Weights of a small GPT-style language model, trained from scratch on English Wikipedia: LayerNorm before each block.
Each number is 500 + 40 x the weight over the matrix's rms, rounded and kept within 0 to 999. Layers, rows and columns count from 0. Numbers have three digits each.

# q: layer 10 attention query, 128x160, rms 0.0454, rows 86-127, columns 0-39
# k: layer 10 attention key, 128x160, rms 0.0455, rows 86-127, columns 0-39
# v: layer 10 attention value, 128x160, rms 0.0457, rows 64-127, columns 0-39
# o: layer 10 attention output (transposed), 128x160, rms 0.0567, rows 64-127, columns 0-39
# gate: layer 10 MLP gate, 448x160, rms 0.0651, rows 0-29, columns 0-39
# up: layer 10 MLP up, 448x160, rms 0.0652, rows 0-28, columns 0-39
# down: layer 10 MLP down (transposed), 448x160, rms 0.0651, rows 0-28, columns 0-39
q86:528507579509495458485498523445495555488531504404501561488499477480454448483473544449499447523432514443507453430428489526
k86:458475515449560489490516492530538545480490490448525513398515471470509565420545442536613443538478550653514503487526516447
q87:470565546484470565478538510509444449529519543530528532540522486460459469425483543462468513487525457506448523457524524532
k87:540531498472471536479523518558506462465435471515466523535461556476504548499460528453496444533382484474479516527535443558
q88:536502501529511528525468529492524459533502460489502611460535566490582568399534479518532497490462507458458519500452453516
k88:406506530505502477469530506491513506467524549496520483440494460547488518458463465509541533539497442491514516449537503540
q89:498514500478529554466511489544521460505508518574524483497462458483488485481519377535531540467507585444515424508468484497
k89:566460564531485473539513486449569572418456536500507560490471538516575471473464563462466479508443419447546459526422468508
q90:527470458551489478494498498465523559515518530519501556511486516594509532552511465566523467469440554542506491466510464500
k90:550516545465508497435520484519601525515521463427484477488489569522489559440531541489512585455499518500490472517491490549
q91:515489554504469477495459445515483474517542535503543550513514412513557548526507541465535496483502515493482498554486460562
k91:474526523518491467557489508540492549506480472506550499493523487554498507480536576516440495499480481491506513482530519469
q92:524512502493484505459474500497483447500542451462509469416491518485540415513554507512537460504487516455511536497496502524
k92:505509531550542545500521502465485506525517529544547530487479488491470509492506524447475517444554508454481518485515505550
q93:464551518476514505506460426517479467417502521471517492526439531521580479521529547454447477417542487473528591498487564460
k93:477487553515458468538431585488463491509470539509476487505492464534501527484501488403523454480518544464591510493472501556
q94:548491507545523477453508590564542454466487536521487524488493505545480461510569397557529479468538480490489543496562533461
k94:554535536520510592477488533443477469473449480543499519542454437495446526532484479453501448492507512501505495523490523531
q95:484550538543493530497466447475512497487496499546513468555505539453509514495525477517499453505527475447520492466521483527
k95:552526446461532453499492533497450509525531411523459528507503500440391454484512469461573451485415497467491529463485492543
v64:497541519482459512491473496538533459481516506492569519454501543531493479494469543471478541503452494480498474480501428552
o64:488482534492562461540557545505448489488523489475497561437533523516497496501506576514475528498384496467462477490487521516
v65:532487484552440463462555510578487466526487507483482513489437480492466465455511558513466499567492510441537515518494552488
o65:507461463544485478452472509528542494544476473526440479485521468549434458476461519531459512523491490557434495471503545480
v66:479516497470529486549474553506492492562463462505494420472549499511518457526443543502517505472560509468527506519476474577
o66:533487498548500518547430521559533506465468513489482435498531516457513514536499545528522523485495490480544552467501481479
v67:542560491524448518487513465528465473463504415531573473622504477587527499472539554464466501524500532494491527469548534482
o67:517546455493558520496530510511492487494453511516504483513493503527463484511485514443458506479505447540495540468599555449
v68:526431446454532507518509516530500509495517461510510526460484504520502489541515464519554491506459467516510545550515477473
o68:478479582483527496486514521513473533494470516512515483543495501503500443379471462486534528522523425459579491448587489521
v69:499489472469498509478485512497491571501511502535529496454535455514509502509494472458381476512474538458501494467551525508
o69:551396519498529544445456445487475447493528470498492460500480471546490495511503451504476438470474466527440478504534521486
v70:500465502494482495547482482477534556501488507521493441517458496505508496519478536476536528496471511483455545554495424494
o70:493492518554475509532539455583494472480488577492536471553536442532521458551528575448531498498415477511501451503484482469
v71:455508489457511467501548481502527494534468504517507512460435463511420463497522543471508493516508566508480511503497591555
o71:569538498498563546463484546524568502487548511499503452540447468482483476541504549499471494510530521506514486535490509595
v72:559455483510526507487471591514486453500502461538520553508551524506458453493455517589478496455526496461465496485484541555
o72:513483502525523468586455483520465532527533525479520489513503508476502520548474499547480509517568490491494524474524553493
v73:469484498483504472512561527430457491484510529480477455446539495576512451471456464508502441526502468477500464487523496527
o73:473483501472500527505505539459511506473526494495513493536463491491500525478545518511507525496563536463531515518510523488
v74:545535479493493507427533456513537518524499538575510485549495471492499469510591558541503543540521499517503509500510530506
o74:580565533515506506501499519517504511599489531503478546523518502508519506554468482536491525475477562536427487521497496511
v75:484532621489475500476463489557562450458486506486560477473504514530500498465598553529491527458499424509479542475484532537
o75:504570495590504500478518502493464488498513484478575489493494462521484494554523515504487457494473547510506487541537531482
v76:541453509536564519532515443492464493506483441455515545475564497565502602534552457494412471526507470553468450557519520544
o76:498536488498489513517508467494490503473476470566513510467506512528491536553460477506499542510579541496578459478535502433
v77:538493534450537508523448453540546486571503486459421462517471550533459559513464484451487508527474501542438479447502540467
o77:492560528451454500523490498497517508517518542476505489498489541517464508458493450469538520533443475453490472489425557508
v78:544512547520439488415470439499495498463535497467515493508484408523403409470486482501476525520524471443516517496484529545
o78:516517507561510472501481492478490477583502534537471529443461489432493496510506493552448508442575499586476512555530537530
v79:497467519456519413491506486500477514447491490523523453466565536519481463481543492462485526506482419515518558527511530529
o79:492564525504548494475516489493495495516489476583478470485466506425496473465472467507549518519568520547559496542544513488
v80:485499502561529551474518514494498467523509431536509538507516468515524482535461456517544504499452544542468506551454471521
o80:504530457458513451402514460502543555482520543486485527479499449506538514470484508450545526521485455454522477456488524437
v81:507508557482492545477520527425566498520535520460525485549504460518418488505491470478513515500505542415549413494502538461
o81:459436507480510515469518532452506537549492507471486506535464478523461542451523545559495493508515567519468513490527509520
v82:480518509542436534481458475500470491516495507543562498565435493522514556512557487490545560457460553533510507488521458491
o82:452542560483489553582476516519506518488460567475534526525510470470517521554509503501457499523558478546497559516553491456
v83:460494541485510498481497506509510519422517548465495516493475497473519472519505470528480499565530514557451428497541479508
o83:517505508500486510528419489418500503482522511511475524505470540497543577493493520473475513512480503494468459536518465440
v84:467481541510506472515429526495487491426496465491516548516521511510531508442435487510471481507491490556462432517511519413
o84:435518497533492480486507506504534493458494500519519513474438527508512529511483493454493504515535549620520520532512510515
v85:493503540547467558528501508564505471520539483527537455563502460491487507516575571514493529546453521440547511440583506507
o85:525405597498438480484447522516508565557512492513478491535427527571492581489521476516525534458475519585484573488501523492
v86:465425498490549500526500540508514549531458485561471565458513544583518493514530439542529504503534461528462497498520512469
o86:446450514448500553532490536470511504540519498444510460501474535481524545550462496485471548544568445490505511489529477492
v87:512457499478513510512469457457441551511496452522565457424509496562467461494522476510481488523505547504489413516502566489
o87:506465568503517537435501515481516497467502507532548476539489456524527522554519492479515524580577509541453496493542514454
v88:436515496497510529518492519515516462443468547521538470480511516475528500500574534555491502539515509509503458495428590478
o88:488556505526526514495483499442536485491491492507479488489407456470542488460535478517520522486525471571472427465463478492
v89:602544525527442580509443533476495460503534495501497496540522546458507460473509532470448495465482488492504503444557440529
o89:531483582527511489479511552550540521507506515493492486545482480472518444534495571518521482487534499494459531514508514424
v90:441509523509483483521466561506504492530471513525495495468476443505470564498488485519499555496454521494539547456538529516
o90:470429507536486457483424486496492580538522558481471495474567440554500562528492501536543499529439537496560490497492487474
v91:531517474494495473535538486481501477518488526495458474500515578449538559474513447490516543494484475526471505504523417475
o91:453520526515454545527505473519494509474486441506479473537574463552472483499520507472501488458492403491506510496443500498
v92:512510528461561522511566478430492508445523464490533523541491508495467538435498535552533462557558443509519469498492566516
o92:535534525483468519459503546501519462512498456516487488492520541480491541457513511494500437521508498462469481480493510524
v93:517488536574468515535531530463472460461518507538498481562481448467478514502503589442491484489511462518437459502574446490
o93:578551448518545510607514524483548551455519508504476596477522520584557500538512511555509492472531495543491527510447494506
v94:543483525473565477506457503480467461505425481516506475536494504523509468515559459522462535522492527546509527447497495561
o94:534554551458510493553525461487522514520508483522493458549539509459521470512491513470486461528494487497505484518526458540
v95:516508463517532506512494461518504467522475472517485574506485536522531528507595527524492511510443514502467506504511427450
o95:480530505473453518536490501521453522502448407511474477467469484575540501500501448456454476519496503490458503532476523473
q96:442509529441548483554482497490457504494476564449515493537449524506492526512504548453484510473449488458506510527495460518
k96:500500503492468525524487414543541516506487476479518492472541461500441488447506458507550493483533445556482466479543478447
q97:482536509503462493481529494560494547576475518550515528494468522526518451535525522543450532479510480522474535554487489530
k97:525501499542476559496536508470447519399485474494493477470550545528461497496528541428552507549498509463483499540473430502
q98:555476494484540452527468474491478439506505551523551471487433517539495478569502431505535511487508525511555517529562540504
k98:483503501463499480499513517520460488521521487492547520488544511521514510433572476510445507505498506530454531482517491506
q99:514556513463497527526455473512480514576497532480504436561486487421507478513505491513526529452520542451447473510507459529
k99:515569487515481480538503471472450537435458539481492549485497517492458483467508470487485553551394484515445545511466499494
q100:469405500493504471384521443491447470476569428529489530509538509478504508545547482569571433475474522447550553439459503501
k100:511460548510501539509548514482505500504501473531519533431504479509518488404471462523493509455526552492527492529513542600
q101:464540521473407491508469476546444543515521580373490533470449568493497499492467496477542504459484484530480506489478520454
k101:450482491583502445484500514531433517490447484542508510481538521508491489507505428569559541436468516454466501512441430559
q102:518535497454535529538442461453463562448516557464437396538442496466438485504574514473534538447509522548538426518574546474
k102:549515514505503508496470541542534498474372464486528484605415538529501479551470487506571498501383500497476494492478543455
q103:412480467593452536396557454503493536440485459474529599426512452546555459461601513497472533502455460466515570477457456505
k103:500489471565501434575527503565450507508471515496494542509547505516535485426556519552437539520532530583539434462485502550
q104:498564513446512473547502524505492489504424518495525535497548515519536515507521488558514484440576475526520526446514533437
k104:470477565500555459451476551449527508573519508512515497490446486544581478584511496527499512486541496560487558498537471419
q105:539480506567435510443474518481512476426520540504518523494530427530517569410519486475558526553415483430499483457483555565
k105:512492596506490460508485547522484523491510481475514482517543479530540562477560538539460510470411472482531481497536486528
q106:490514465514517534489510498516472495491461552571534513502443470451525454514524520482492482437517530492482519460506504476
k106:512455498446527489518482509512458524495544460555520575489479441475468497545448501551544477501472507531583491487533526441
q107:496539496500513472495542566488496491512508494521535540378537508524522556435511497495478512523496441429550518534549452468
k107:420521475474499526560477466532515541493494481450456403467486421464519485499573413522487423513605537575508488461457525487
q108:487504493550521488589505495477497518518519502530509590541468422572523537507482513536584546527489499522515520480460496469
k108:473499474539505469463522497510503490537484547494523499544565440529507517564487488387433478525513552487490508507545496498
q109:517480482521473567459461495505522497536544488507540496508445446538412445619481525466505445449480560515504510497431523503
k109:520541475432468433524472404502463530476446566467486472491556519566436444541465492414526498447487487483473561460459496427
q110:480475451492490477474525559544474524552508494500534473489514528477487478480572452547508485523602493516530491504495565453
k110:501533461518449507487535482547522569520454487415524444485468525498527466497501422497557530505414496455558499511497510503
q111:473505499554453449599400595496471470528519540503514498518488466566507470475559482506486481491547541573445437507466476581
k111:384479481544447492493535551427483506450474531450431520451507502504465533485504447465442472500509476488515480480521479538
q112:546462532528468542441439495525446435483504431416497464541534456502523459486534466488485485424487539554417456516420484506
k112:474517483507517481419452413554534538473433545501520505562545572451581465517462498422539468490448509454525522561495521441
q113:553472452557523429477477505479524485445518495406493454488529544465444448544487503540491530557381532446452471504459472537
k113:513502509493493453507499495554490589488457576473481522525476485485528518440492578500524477568452500541493518530475495464
q114:512477496438469511524453514484458471492507562458487473572404508507497504592488500469599466483547518452484529550508478467
k114:501464485460469484518451480368468464539592567474463453463436462458523506491499503537524468450511476506487474493566517555
q115:472535612499437571456540457449420463526501475466485518410548475517553467449521462450448428465475493555505466453507523552
k115:456416549504498463469530527478490561526509536525491578416526463428543510515552465614429533485552478541552462521451504518
q116:515512591550518582458489522485475480541498487482494386580481518447483469499551535540487567486568485437471574498506488438
k116:568457517478518465468533541525532487453513428550507508536597494519540483508505662522491470541555476534553506472487499490
q117:421555527464544511455521472503494505494526514505485520477510523485525460529511563448408452538524484527498483491551569469
k117:528529494525520552484448524524517560422491492426480513473470510496481445414452568495472490490418504492468429510486510507
q118:486479554494489440433490558518475558445517549471488438562462540474452516551492439538481505440528526471541474395537469494
k118:491469444480481445457534525549513499482443529511569505512541575475529483446510523501484403453536531579583573460519512459
q119:515508541524422481484545485467547437504526504482514544474526510509454433441527510471486433457486519379481540493528385453
k119:487434501453426529496494521472447479538485487485515498473528456442510515441415571515458496492531463525427528525535533488
q120:516419500501452595551458465540587561472561500481471407521474442515522449502470503539483526537575464499514437465473520475
k120:544485481550568548443554487525537514433523446533555556507550467498475529540515603531558557579494515516519406520510344541
q121:516534461542461533552559504520462459444462431555474503554577494469530471481394497469563516564522419488501546516533452445
k121:538549490487507523484532469460457492484459552469504510521501504454478515458499567486468473511459434488542408569542504502
q122:470536541546496602511479497440493513456556470464506484501486500568577604465531544498459468444579556465494489476413489473
k122:495486456491462497510541487510479553514555451514503484571452547504462470514475524493535529518473497534492528464497483545
q123:444502512480543459576486486391459551551500508482495519550451515470470499515512497403557459555500465547499426462414556503
k123:533478516433454538498485497529456511519489482504534495453504526533473451507485440452497509512545437477431484499519513498
q124:477573467541547477503484424604464559417525600455490389513482537468431478516568515499520485481480537556526518498481405577
k124:492510537541499500517573506521519477493495541523529539535478499486548509472499456542468501493456521566482456453463405480
q125:484512502439537519486504448486448508463568474518527511517456524528523481460468428453522578444501490465402493507472569478
k125:582552468438516459509459511541504538526475511543560501530549443470550482512534482524446461616474530473498491441466530535
q126:506539493558477474469516473507477530497501495487495547561468445469487422437542510426422453503502524541512522536496448461
k126:498479486442513558485507525522479500552520435470466491496461450460459561469509478583451545560482547505497530459436413454
q127:489559586499522479576502538452507524526503542494508507525520554442509467508544470500525562560524500485444585424534490517
k127:559558472524509443507488501490497515460466509546484520510458468470487489561467462543579575527408503533450571507488475459
v96:438483548503510471470496488487528576472547449466510488481526510523494521543519496492494491489480506488546478456514547563
o96:563551516452472509534465502606482507500532476470479528571542481552545502416565558524506488405425487459488452529461470505
v97:547439546480441510534516481563538485552411491537502505539506554524528458524512540484454521536537489517457437485462551523
o97:499500521470461466463537468554534526447450461514428486489468421496476519510479535476499481566510538458532449474509414486
v98:537522548462499425538477499499493495486469517556551493548523441473449523526402482500465468429529507481559533528477540508
o98:463452522478516468516527531515506555466496522470527406495536496489431411545523503479537495496598502525569522519475519538
v99:528514568493466490489587542499481495535530470480531469528468565491464477502454516515493475513465484477542475475464501516
o99:458574508543557456465541480535472518463526525491546524465565458490496495566437509575544500571519463512561454509462474439
v100:475474545489467500492507530511509535439535513506497445577522463552550527465443492500468579483439450424544534507443478451
o100:442488544437539511499510514489598543511498514486461415504523456508491499436512472467520543555540514495415494506533583474
v101:486524553512500526523463475468426530506463513539529464514490520441529495478533445461513478524505500505472505467516480481
o101:503560590486502524477505445516498456508474493425523498493505545423543519473500480453490458485561469452464521472528481429
v102:478483442487487479525540516470539630538503540423479521477534510462455465486514510521422480479550532487538526521519541431
o102:456566521554491530526536532460476578495430518483502527543476521560530410447552568464520484500506470562435567536493440487
v103:500529545463584524543531483450496537554517503498471475447549509575450512445498455513487523496488522496437500462540483490
o103:555537551585566500471484457483509529502468591500509527472554534526502524452483541552507437495520528467540483464518504564
v104:516487501532504500533489461485555569470525504554495466514512418504471502457535552545542508485482509489506520531515539513
o104:554505524457421510513534489544499534499458524548471503454586465467501583494514543495498527446510491528556515491523523502
v105:487492491487496445538492510444494513483463490481538469524507512483546490455513477510490471503495524533473503485499508524
o105:452559540485529423513478481510552463467511454523503466478534543591464424553494488493491538475512467552495542509558508505
v106:573483521522481502454550525511518484518482516474488519488487546501450535512479534468563567534493519555513521524583426473
o106:568464497456516517523486533475504491495506436454495488538534524499436521554490538563488558518441484433519513415565470529
v107:493451549537522567515508507512515519485458490433475483521504488504502529498498555441531510489498549458522499502438463493
o107:513517570484533526462483592498556507497469472550531498488433513503607472428516516479510526502489564484549491456478499542
v108:537464467508475525503562524539505484481467489483513519499524541490447430522500553555488500524464540488558533474493519464
o108:517509469474546510533534495517507495486493543557500514509503534553488467509456543470511588504537460521433554526527485518
v109:491466568458495501466521478473560413539502482571525501525510507486548428501433514500486477544543530511517461503467462525
o109:523451460503552444460444480403521443448551466471476599524490469525465511540471527523464511499497585449452475522514497514
v110:518486469577511539509539472480512517432503529504479486438521559514479536448456472561508574468449473483557474503506505442
o110:544491437446551481534524449425486486446480588517471515477465453410464505490447516445508533500471507510465521489456461462
v111:493482507481476504524516498498520438544545502442563480487527544477444529540500556577509504543497485514577502543450555435
o111:530411455562516425532468530444502462482494528489604441475513487454526512546546532481508506451598528453482526493478525489
v112:493505521511517465449524568545567498492489467534492471578539556472497560551435463505535461484496474541473541490458472518
o112:479501538492461506491454578495453492484492499465474427592495514469386526571488487509479448541461439493457520464526551475
v113:533533490445497538498442549535510512525488524496503527482490470532501466531517565560532492506540479486528506480540504482
o113:450413498566468494489412547464434515582531573520494539542548444494573535509471508493535484499519478518585565543490478514
v114:489481490486543483494519500507558512524479495530468544452514500570470489535468516477455477496487477547472526512529483517
o114:528495471485495500488455514544499475479458517435452581439523523561419493493484469527459548463484563526465532534502470492
v115:458482462524510481489465418539472499513482530525434388517512496454530552503496479530525528493470482511475500552449474517
o115:538536543503489492564447447548494547580443545567489511593452543454555483443487499564531501538546476489515493519473483515
v116:550485483553557464490529497529463556441541535519505516481508480527509428516480490607481464494476518496517528478436529521
o116:535467477524558439459606561484503566585458519560558574431459482522533476443474502553450514516446484512510484557475448517
v117:549516475526437561572503504538476484560464495483550511507517441544508480453457465489463533507527454505482441510498489460
o117:462440421505472564529499493567547526507503585528506550557528539546617523474474442587554575540515541471536494485479487479
v118:541498544542466506526517485572496483478453559511479591494507528489487468480442457532482497520501495507492465572485470498
o118:488530489518542492567486498456484506437544511545494562526524499502466500436495509503414529488432496537477483539562475546
v119:449464515492483555526475492462452464490446526487505549479512495519482526489493509466467492529475441486506529436519524488
o119:455481509533500509499518527518492415436548509508533508553554499564471444459536546445437445500476515488543501400446507532
v120:418505499495500452557481506560450471520520499432490529456547522571495486527505515511555464525512506525474503479540515535
o120:529508535524471528438474453568487410483506514551553489524474492534496472482538529484485508567591505460471440533498467524
v121:498537477409451472511406424485512500533499498551448525542541409515479485508494463491480561468489515493450490493544524542
o121:466520554461474467517511512426452528564503560482401507455558554488489511377538409555458513571489503456491476438511486542
v122:530531468448504480501470524524480515484484540529524532562542538502518520523492533591487487496441494524492482470486450462
o122:482479504505502456450502480497523522432519492511455526546460497477492593471475500527473546442447464509469456572523458485
v123:464486481540554462428541495487524451530519468514499496482501488507487506493531489487513513471498446502513535553518516537
o123:532387512497510457460500510446512488494509430470440484517410450486515500426538464476579475534518503527451513571531478508
v124:469491542485503494454445473493479504541520481467545490475552503485486486474501507429564509503548543478532536450496492509
o124:502580457467520482470442517477441503486448519502500546500500560539536519479447458481496425511513502492517562516533434437
v125:467563545496505492416506492490484559443439498502514492442515554510472443505484519476511476536509504486556464549447485508
o125:510480519502516500411478504536549495455478455553547496541498587505421495485508639539483510534462508540529469530458453441
v126:550496461583485541461574467515451555579471519531517491510554453480498497539484508555476505480488498460503554494444484491
o126:448384511501471558436514517521518457548510514481476549513501408511478510498518487510510491519521533491487489445503489513
v127:478523529448511476454473461516422430537446471459506519556532487571508594513541455455466530463545523435477428489471514482
o127:472516509460477477471541456487436546442518517446570508526547514524560474555551502487540445477485569489527411506484435539
gate0:542460483488436591517448503509551490519512512506498529487492498514458588519485542516521538484561469503537510542495490458
up0:382533562489479552515492515466531476508451571461577492504479598476425503427480486473504479530578563523558517527432474530
down0:543433541475465466538492561562485464475460559454503484558532562531474501465502469513504418541488557561533511445575443555
gate1:515510515471449537541504525466480503482517456553512468448496585581540508568513559469507531527541502544465522532521467431
up1:520502534459417494477556489515482525550477456465458496483452444434458450496534460545458456502475538498561565528437569492
down1:480506513451555529489518484524519494440451509522529518483540532485451573485473459497537521494461484512494493449471513505
gate2:473485504515530482515482456481495531544447475536478496502484432483476529494529540442457458530553515482463489539489496519
up2:503476487471524507490570527493455490479484425530458481505472542508433507412501601462496572561530537479515496455525469488
down2:472543470525538535502471460528462470466476468511544513469543534468444444482492452477501511515465488549518470449467478499
gate3:494475471593500552505463469474476446628549563509570506526491521462481473515469504440553482475485476492501455576518496465
up3:468497460477538426515458465468476482484459474478430500469513524503503551496466517445494515490461488436455512454533514470
down3:514541501511494399500435479573517545516479574541497536615519464518454620541519467513546533538533505519490502507492526492
gate4:521432520486497467519488503479516559429514472484463588463499506494498512584401473476492521461600520425448476475562501430
up4:504492549586549514521505446543518497467470420453516430501555534444519550437529535501518487498537518485434495546447502475
down4:508495444461449576551498445511494489563524440529538488494404499518477493501454517531496455467465513514476502480479528464
gate5:485504562441479453576448500481606521467454511534479445563491536514552471546496461455577455520555487529529506468563506479
up5:452500556445519413544534544504565504497466503455479483437478478484553534476462460451494510500540423531519460570521524543
down5:578432391517448544502486465493441442480579512497533440563508534533478550561553543557459499485499536517516517439460476481
gate6:468524526508528424546557496466554417472561542530478495543488436443404544545529427466492431524551467460473496552448505462
up6:458539510452516452564538573477534499456571545476492477521456486587474493572494580463512562469536569474453548569435538491
down6:528469506472525478504549474527516518553474571468468585485501538353511518466514469406427532515476465590430527484520527565
gate7:481517494511464455488443513559540550555534406517474510439459586479463596536455519500497566503496428542515449476459447469
up7:499486499491524485411526468496494499401551451526443588533577510510577505506593480491493494492531544607548418498575547562
down7:514528478439499557402495509435414484509489450541412667460526470476536575502575514518522548443464462534530531494520539562
gate8:510503500511564470445528470535507523506531500437539472538476496540470427471471501554543447417419515592528526372513425520
up8:471462459450564434479554481513439511481496554484523452450501513496496459546480462530444534536456531478502559554490503544
down8:504524521542440530509509539487550495467471462506456434514432500483513500439436511514540478506471475536487476520465464434
gate9:428490500526522533477476493549503491477448476507494576547506456479414494502445467576539557527510467455499477458493467491
up9:501487488510459489506457524477601525506475477464500507533527497491433490529474491461491517548437512528481470499462492441
down9:536486510428432483555488525500494438534525533457454440458517490532551488476517573516486421438475566521444532521525463490
gate10:501515537461516548447443545486509505486441488439545429483596431535545496487525512514508449445484430457477501519469451425
up10:435488578463415495553454491490433513462474484443550468527521539444602518479497521475527530495505527513473529448544452485
down10:510530537514408546540518537461516505488466534487444541489505449497513540540514455529539493554494520460425422511493442442
gate11:468477515501549525481484495543504464420524530502521476570510475549482453459557514528529489485434490545431477484497487432
up11:415515518551489515512558436496464460463446487544481522594481561530515479525493454496506503497525519504482503486542508507
down11:491435432498442393513475541417522453439540503509521502487471478495513563511527464514526468496471482500442472516481489518
gate12:575458520488430453511435519527435534503507516515472466458498498500502547450546531507513447463537498445572543462499488471
up12:510462505500512465487541555519489502509491596499493492458561464536460511565514477454500441436503500495498499523498489509
down12:576434473499476478577412472537525478513538532574496491443490541512537556514489527451487440458488571444454527479521526519
gate13:512467562469531472510502590502524438457517568495469533490535513487495517512488579519501466520535487460477448465507549519
up13:483535450521490439481442475417488460475550503496462517514492510518483453512530573473481528517573547588581572457442506511
down13:555549469470443469528472502450490503506497593410428441485500476538541552481497489483476507550512501480502479481484477517
gate14:465442572502449466497450431509520489476517551491513487527505532525451530507480471587472475505457545540542524549566485388
up14:505428444472500452526516454509523448496517471502495509559470522478527503486560499454492483448506503527486501574448524513
down14:488557456467598496493514486504505529525415424534483477440479524479469390488476538460513524496509503532508529481512523503
gate15:460541525520494457478453499476519471536467513506538515487461439374486477430505457561482492519515556494517517512502440551
up15:571512502527548535478558540509515500428509451471500513547498474494551491502448522505480457470521518485464497547493538430
down15:548497428500556448512530577547524465458448422541553521475463527535522539453500475605534541510543514447480540515448448492
gate16:464488528425495511523434491455565521442531516526487486540475465512475465502445533519466523496527543466421473421457458484
up16:481480467533470507392551422489574517487513521492524454481523488456512416430520528537522482522520495524483550524506552457
down16:462549500442484502563441531441509496531531479511490471574436502506526489510477533527458442476561582526513503523548440524
gate17:476452498498397527518475441512529442421554454539486529496499462459467532507480499459527430518478523550517523515462451477
up17:477536539471514521466510427461535495442501463494491494484516488504506471503470497536499481504546483479540491487482474517
down17:530383508485513528545500559456444564581426532506464434534425510538523456547409494516463487540515532478473527491481541459
gate18:467531538436458496478486406519495542496582490535520477452562571484519560544498451551666542531568588482506478407556491479
up18:475497530479512536499511482503480532479527558538580481527536539545472573419516469451534494461504567543465466487494454426
down18:512505538479509449525501422498521490467446429536535468470460498532556485487547554486592381520548540536462539552515447531
gate19:518492527478575453461511466544504552486477474517521456527536558486568506496460526475462521487529527429536351505478544463
up19:393466464555477499521503489497503550492481547557534496496430423556510515460521471465454502478442503438434527523517502572
down19:472518452500459526524458469528534550502481528547462551409515497479479461512503477552555546561429516462519546474503554491
gate20:581473451443489514514531387479480495466437456473553511533521505498523535488601490544458415415518577540456494513448522484
up20:541535480508507501548590480501479491492462485448538465473512551463465504562524517538526455481467518495446458522433494537
down20:497630494441482506474483578484447539514387461444531456519550531471465548503492457449508429475507543459516477542425425501
gate21:513517529495472442432527505500518486450512511467477442516548477487506490488562461526557467486506428471567487501565492550
up21:510483466470466497486465529497498484454441481484490518453511471554495486522479585516480524461494499609487512457482466531
down21:492452509605534445475482499532485474457510499514500502499410528520482493480528501477476505498481550535507577532530447476
gate22:466535514553564517503553522470514505536509512540568513504517496515539461440480499521464537498479548480490504539525453519
up22:526525566488463516514446472502427428509516531500472489447472497500449495512546477512527452495529433542522476424459551508
down22:458537506524509472508519499437508488539497441541541510516550493498486531505509522466449493499469464520522485401456494470
gate23:486508488489485533451425458506503518465505496482418570486429485514534559528555503514578519376531533455541462521483424485
up23:549439544524521502489464464542466474456497482469550546538476492457493534439496552514485505467529443519561508498506450481
down23:553461510494471516442480498523486421436522458480545448523481446516529426458532507500453516524447560483535523410482487479
gate24:555534460469462440471484466482453481531561495445484507499476507454499521444437532559463593459558525501501489463540485500
up24:519519524541497545477486477485446466435489467549523465459479504519487459545489437425541418512538467503556543553501482500
down24:468468531548493537540512468520521475455481571431418463527517472556518531504568530446482585481426496560486439450451474446
gate25:556563524497519454530558500436487525451498563534411513460506493455528510521474536484522490466451526492541484539507399500
up25:442502489405446524470511474483455496517517460561560461507450501473515511443504408473507484496504494517512371449478523526
down25:492506559518503512551451463567571479489541499475513385482531457462459439550540504554468519537458480495510541502498526527
gate26:459587507490498441457451480529490526467508467434557500525529500515476489463547476503545544380547526412486530467466556515
up26:465471538515447478502502433417506418464568487451528518450507436485444552501517556454560511431598498450524478587544524544
down26:542499523523491466495513469522463495443530445521560499528475406491554501518552599513504463442555481472495539545420562572
gate27:514568482546503429506445492494518446486436438584558433498483580473495504525531480568472505573513537453445417539421503499
up27:514470480496554537485465508539546523483568478527491515432506424485452513539472536463532531466465500490460567482505457465
down27:491494467439533489457443530400517484500531472550476506504531466483475553471517541525510484496520541510480503447494552486
gate28:414473443469438529557490522450429511481538535514430468523509516441440494521546538513440429458533519480540547477479509508
up28:451436566541482513506525512527529469502528477450486464466504478484554507457456592451420517487498528459529487480510485506
down28:502564506569513543510418604434464507485488462536533461549512455477479530567537496530501476485548442459474567582511503472
gate29:576547506492440557480519460480522537482455506534545499523526476462506537506474499478518474562514397486520422479478476542